Part of a small language model's weights: no biases in attention or MLP, capped logits.
Each number is 500 + 40 x the weight over its row's rms, rounded and kept within 0 to 999. Layers, rows and columns count from 0. Numbers have three digits each. The size before them is the row's rms in percent of the matrix's.

# layer 21 MLP down (transposed), 1024x256, rms 0.152, rows 92-117, columns 0-127
095:415489503439419482488473497457450500510437516513532579484558477500482539464508553529535498527445446477624548500433450452538538581491484446497539504472580499543496456616500481451518460461467517531496563439511467481478482484545515483495513487502505471479521488479475504521480559581458467469450577536466487545442507466433515545483498509467541542495534424521438477479489512506483503573562
111:500489544489497532466539520512525506482420476481522486498554470497522541456499498483520564469466559534496581490523516517519501462486522475534558647482450579502551428438444532543451433521542461481544540483491502495479551490435495507554500493463493514514438559544458492441546454458442492554463554536481489479554493393513431534506457517497509542480455496521464581511469518521448456568517
092:501451506465427457606525502517501520465459456477427532486425554550480491488581465503544516500541532571515476523527524488496529527520472493512557441497537490511454521470506523493531488443493510485522503571484486496529538517555489478470489458481474571451514480489537506545523544469435463440433522488445500519528515462586465576535543503434489538548514476408570506539503510521483467568495
088:459516542527424433501548501494504524534482572542441528484508470520493494406476464458590434539436514488436464434502567460464457570459517494516385509433495503503490459571513475437432487474479473473443615540475516508508519568532506473498516478471460516482522488482514488529523463579523499478436470462419456509525481457445447540563467476486429498464504472517436444459475496449555447496507
103:474437526517497423501469477463437509463504535490464520547568515487504500500591433526515541544447489494432478551477564460525561497514525455462487493531510521489485412475493497468541529523514464476477534499516495538513540585531477505508486467483509487481433519536563429493517510459501491523521567453519467431504510648506492489549495475589481599480552481556511501514544438539483525451465
113:444519545505464548493521450459530509487453479456505565481583482510497476531485429520467561472552549509549506464517500521442434504455493554510595526539455540458524519539484554528418467450541513536448555540476463480535489493469387545477532554492490536650512512533507479538475550480475484476493534493503524514493500515536510561449531539537543484412549484487481511531489533487513519577516
123:539445514464516448519537506512483560547477496551482520466488591433492461411460458481570498487524479523447486554585447468524526444534528515522535530519545476518542486522512521540435502513492508461442499576505521481498510539505603449512535504408455504466488507552465487489441550512472481423542493517516516515514512452482463527463584466488490464459496467556455489435441427545487522498544
093:554521487510516514556486504516470467521547449487531474484469501557534467480474547542472524521456490514501502590431464461489544457487496453465548478447542523544508508498492549486540470497538479546447537476430487488551459517461546494520492491507509537439432466474546553562539527550517565519483454553493455538539488728435469498444520470465513471545454520527492535546484491460495501421452
105:464495492417498446509460502447491451504545505535461526536533522500546490432448405489545487535442511511450385505542565464506499584510449418453542461447499476416510417458472506509574524554566506471488477443476530510501559532495481471487534476510525481471423542485518512445535476561485443567551518537477495496526467542501581491435556452512462538509521516522502502457446496462497525502516
091:448463520531492523463495516495504484523555473501466549544532444487520512485495481546463512454549449534516565569423487427502505542463515497570515441557475506488470468565486510477502494519519540511527502461458427521406497487557530543460518514495437473484472542518487483504455525533509489526501532461514570523411552390493465530488562547557444490530479601521510511488406541518517496524573
108:437557522417471476554501473600486521492540502503537525480517485520467476533535445450527458541529548479460561588432476440468450503420486542530469513539512512516521508490510434497475512541495568543397635480536539525532467451583466525477484515453445503530511462516552437524425544506478469481549530526507512496519537496413541463519514525490530493492518528579483570530479537575551501430497
148:485493518507535483532460447531472596442457501461572470504513497451471492498456473483439474464520512544491520592475500497488445481481558489468509569456405488513563439474421534603523535492516572409583551524578494456562501515490566454508530444430487525470494480462502469551458521451438516465507486516486479489507576429496511516471518531529451419427507439485501463557424510480497464569527
089:419454452508429441517505534524517462432476476514499535488546469534505506543471494485521546482512521583390456572476478517460523473564495485558460514537510473427477506519424481569486475499525453518515490451492485473539576536463518490550502509503479535538482533491542490521496534489535516467475514407479495388513543589425503481456557357550495488504436517529621587478487464495457446557519
101:495491564523546528525513496496508450472450460513534494488509541490417462512517545519501495506472465465580526551517511597531487506484548514492473516482498493460484582484543481514472551464529437436456544489548497461453422535478453480562484573540481502538505592527482513505516423482505494539507490486532472497459503523510517533524458456517514501511440515554407565547491493495494586512528
086:514544504408543513504483441506539492503504487540503508569483464517477555481494507526497576510485555458500579460432494460468474502556509499535474510491580489520493479455505493587475470479470511483517529484494531473545487528465470503458518545451528502492522565468496475537526519486504444554593480522546468529532444622530501539481478452492442467468556535508475522510541487472477561482518
089:468528497493509490500488427445464508551629505482484532436523489496478542470525466469513528462497538468433533448487503510507500529487492413500567492479445458485498524511437460509492591492466468513548459481514482495490457497554492480565532479440487496474458494475509447427482558511527441518513488512470568439552502502566485454521483419485545461444444416504473549458474504561515472485489
079:560490482533469488466562518484419499521512536469502519477429426415521522559453540488483541476546499439453484575504470515517479553542442586454483514461486493556456571526557487502523510456486512431477499543457449555480555528476458482559453497454508498472528539572519527557518474511497467517515490500460461506443443563477399467528481516484479563510460573505444452557450474426458532538489
097:491451529529504475457563414464477544518567432485479564515549414525487573462478498451496502508479485533547440513513529473464534461487513461552517547504565537579446513490530516476485497584519517569447473488418534547448454460547511428484487506480503502510599472476508504463489480461519470447518518514504495539511495496440590477490530523491479512533519473523540457500537527428473557575483
092:458514480437508430561582453536453512480484477552477588504490509565454398479526489512513573496459499468481501534478463519554501522491522462452485566517481434517413535474535514543489449537552475549531557520467550457510536473513467520561426543456418490478522496523512533472437554518464583478490455503461493461469526475467495545518492489419479495514520479498489488513519490524435448429471
102:503472537456468466423527484464481512483568497534496553556595532470510484487418510559548468517508547509531520513553510441463481436505528537472574504514442548452462452509510472523426510552496508491526567538598426523433534494511495563568478537539495559481483456505587503450426500444442539449568494488469574501513475509470438512486537448493504496434473508499475477525532525517526571524510
082:523469491541551494480508440539560531520514483489487512526546494511541438507503431521477539491507496511503567396472464532519508457453557530462523518497444592551521520474516534508511482456559355488428474480550554442495579535451588507497464489474563462507519434478418498431487551448538530490501494529529490526452515487536463480570478435480533513496469496478483495525522539492510530483526
109:533486532552468430462490485483479467484453488488532503475456471551515534475473585554514482494494508467504499429502516513522444553449488483544516411595453520520569484453373554566495493543454484537510531446512469483484494544479510498473527464494410549464549485488492542498430446516518543519469443508436545552485514478479472433508550459448478450451464440505468581456553502493489513525511
105:424448479524498471598457490445517435515430507559490527556563460412507484435457491456488574550526460526522553486483498458546478476549585510567438483491433534544517460468517536493518410497438462511509494556529512464516490525469519437539536522493554461442440538518497499478481546516509428544526482458506509533493505533449525516523443432510456561495519507467469482522539488511489497514527
098:516473523550481492475493515428444535489511536515476506447478503486511452437534425490551491591520512521472594529570525505501526507508535519492551500500508488493477499483502530494448479517498448476433575493505494515509501548561517502625509537503471437516481446556496477582516446533513496513498555543552559523531545469484530570573547442506492485498536454473473460469459563524512466533464
092:500521542455471452591512499435476477497507481580511497460504548524441481572508469494453471494474493479458492451503551558508467493490465501446518461484569521496527408401506554498554429562543468542490569540535502516483531437528531445533471491480530436462512540461424505528447542542397459513513461461533530544499443469568516488493514441496532433436545469496510489506484560566484508521505
088:505444525573428493538475524530474503553512535502452540499488504517504489464502512527513491536538570460494558530496493470519527518486566520476454563559500513464561506455528540503485448540533468526515496422562521511498424451503586479573482549518420545516454455482481525506554505450543484541462482545509502577468492577492492436532425505490520482496556475528469458435522497480519539566503
# layer 21 MLP up, 1024x256, rms 0.271, rows 93-117, columns 0-127
104:518481419434448507465590553564517534516488530505518487446542529527496510486498449509489452552532504539496494485490477534499483538466547474452452553468465502437523567543477570511486527543605522491459422500490515506472467456547431481505538481518523516526470550521391537519420460553444487532474499473493479439387497485477521439524473488547548578439569456485521489505424487536509516546536
103:450437474514518466499502484471547548419566551567510508463528533482591475530557497529507552458601488535527466482531505535539472532502548535502495489521507423515455498497464552544556484481558508518528461575511529466464491374465523438476497529553406478502504458531569493522457499540506570468511512465534475454433496499495580480479526542515475588465481594514537554490441458508534510434541
099:476502525502466502496488536583458484546470524529480487462568423441499487465511530518551467579510505489450468496403496500539475511512508492445511421460491482531492496500450542529428500517473422564501413504554517473475491541473486519548524486536516538467497469465502549512534508484555560445566467526481513415515546434537523520550460405573507536509519434473518504519497476512526493481509
102:552531528467453521402459463518429524495488467522455521482437498516522495589510525528540495459559545493604456503533522527439426525486488525567467487495498491458443480506510525527543484514482514505577507448512426487504546473564467528566461495490510541487578504459505506477420500514475477533544517452499540469523487479601452508443531469467400467525522468513565520521545500543515492498450
104:529480516491578525522495493509473499483483551511505418538424563460540467439568496522565461580402518471507449469465472485548483489537482517532473489469533504536476505453535465563441513502536492491530561508512566527443538524490473483527502465521510498397475505439478470410525469504488500512571479508487490418487506482440483464606477497460450532504448512462522497482507481524490440483449
128:466508547527469522506509481529498443486542463482610516518518481549504431521519537495514539434465511440474534495546568485429444496485439415503519556547506430486554453502457481556461528490452457526488536468494571568527521454507432476478553523442500450486507519516487451507468486556481414476498505495438532493499531492493568464476548497472537471505508526537503424509448487548486487587523
095:581501563409504487441496503534495464558526410460518565474511416457556525491547534502513486508495523499491512522492481506520468517419532495503457500482499427496545470526483501523434511542472535511464484503424439502548452465518511495536467480454503439523490534501521445508570392559429504480492490470446555438439464620490525473527504526460473473502462485539527523445465517510505464473488
107:459527433516506567467519587462505466419509592511504493602476445472518592438535442532564492490454544469488452484516420526416542589455531455526570516417542545468431462512474495509502469473524490552518523462523423470553529498519524474510475579463510510507535468485529446488522535493509453522550502572469542522478513524492443488466497507446445508436510468509540482523449485474459567532542
101:467468462519534564555443476564543426496427551546451471560527454457480595527493546535464474485480531557512535479445461480541529493491549495489528492543515554543509521511541532484538453545510504491505471436423464455445524551385580532463526480477431443518479485539475521480527524460472524429449535488486530560457437532498481593527427634490525526480503554503501538464472476489440554523434
104:510543525478544547521548595537483491524539451515485585496538479529521547505477498529507467504536511385557495515516501480481485467486487522455474498530533551517527494492483463421455574478509457514510474481621488535522453477436458401502452562479514497463489495489563422607470451576501483378517477521541548540536489477460465488536512546517483517540450466441435550506481458538477509438480
142:525501567469513488514496514511497512498453486530537515537465519429434408461491496453504533465522516509475508537588516479519493496478450493494576521573478546495518435539470510529515600484466501411490528476519445451529451554547510418458501512410479519487420553569490530492504457483492526445555491568484508450545578502487516467509531523525492440526538448512545426576453508549510510578480
100:539520550515561492535550501409512496519520517452417504458490505519516488499499542449496464537488555474506491470513463580467475452483502492404575466464510508512487458536502487478463546482461524441516517474533431543509443530467532480481492535489511487451532517498492544443529425501480530539458487555409469488579532608512521487495449567526569529581537502487507510441568529499526463551469
104:508535485438582533485415455529555505490536413529455614600477506531534467458486467545542536474506537549495469529476484483381550470514485475529514536483521501470490530506460516479484486509467439563534508483443493490506479518507442527412492500493536510557476494527460556575510504502498490485466473534479509500459483451527473474497503520538513499587501494416528497462434523512538476498509
092:478466579485547503450469512526403517457453507483494523536488475495529524453481496538497527447452442502498483452518489471472516458522539444538504485457532522534501515515498486419508434493404425577520567486411493543514527506523488503540464506476496515459439555580450417457510456469485549531480505442492550487546430603472458503553517406523424501506500532491489465521510508518543561521496
094:502429495539597546555494578521493535527566531478497531461502570524481465512506535470509495503491523525497541518480516544532474483501497476522512486540525510567518514574496448444526487459573521471506509539501521532498457519467501460562512581404460401550572434442528487493519593482457527470524547466477551474499497519430453554446553473493548498536461462515440541508434457418478512424501
088:524548579450522464514463490500520567482564568556515513567558496473545490494478587493517502516583548506514514530518501479495460551489503367499540522506508521449552405483475464519541476542487518397524472506516448587492517486485469560498535473468535525430546451466578458549515432443437550496511490523424488436535494499526503525547500506533473568569434462422471484480556420575590497518553
097:464535512518514577468442505478554491481495454459524499545509451468526499470497485450602456491513500585525544440516520457442459484594521503449531466491554517524515493507417505485483466439541485483549468508461439508520558505484590503498392470510530459529543508560564583521522460484519506573483562542474519526483564479495467477426460485450476487527448476495499424446507472464470445559443
096:462531499497460558545473538500537506497467536443455502502528492472548544497484425387495476499508543419497509460556471483538474507521525453508473526507593536485549501508483461443469476524507416487527462523503420555514557524478533559510475534509478458451480496454505500434568512455528468514460532439560503448508452527509430630542498559542498557519435525486425468498503472481518536494555
095:522458486456434470551593449454517486496472518480548507495545546535483561549518493569460504527525499435547500415463499466475508450550558549499515455552541526517497497468544512530463447527442459503473464442511504516550545483511469434448511532480582497451509519552510545592495465463520526473529543542505476496480558484468478456490512508472544585520521544513472491511472524455532592541472
093:414470427439577479451491543493397517512487526455458550466487515513501546497518535443508457473421515395503424550502480486463540556513398510498517485527560540479472466600519486584558453511445568444456486554482469484556467466470477505597473519478519550476457474519510529444381472540494516474488503440463450422514472482498426538513477465524480443478551482499512481475503546542486419524474
104:430513547545513467473544524544443498473516419428467552464383528509551519458546505518473492471516494494448544426533463499529515483554467505536539533397496476521421524534464557481515480572537504452504541480487405502559532499510476534494531468455415446485509571503501538458451491454506484507603462545506470479544533496468465497478504451512467489591548501498476520551467509526508435520468
102:476590454432516492425590619438530463446536542481546476487504497466532534504405536533526566449470525504520481588444503545471508482515522442473574530482506486518524507550520431499529542491503560449449557489475600450505437589601478419446472483470579486497527489510501530501520552486461505472482450514454457510507504526491496474450402452461517566457447536411496522488469491512523508478509
101:454474529511522493521474565559523480466505444471478481492437518518522557454490567423515576480450462456525483616473413456470555536501463473547507483505473458559561480481522548552491496480502498521551569528472517495524492554523487535516444550557498481470487485489502475499521437510528385419555502457522511497519471471448476481545475464514521515534486580487482488538467570524531518375516
096:435521512476505534490515527529407544492487500557478532543527532481474489454496439481524561512552464536539453550544499538560511532562481528500513533513490577513458508451509542427439454525465466559503458443527508509512442508508537575536398502457495534505532494584556557457474413582488451492470470509557460476482495506526555543565544514571507588477461462464511390452538517444491576484486
093:472485472534515470465509519485470564490496536550553504482517473489488490440508536491418447463504499551538488452463494515472528484454549415523505471518602474443554444444521516465425526536494551479468456585429452552510512508495504451475520432536513482483478523538497474450475531564475444499541527520506447531492481551450558555578471447496386517564463505460500529509481514512507519469492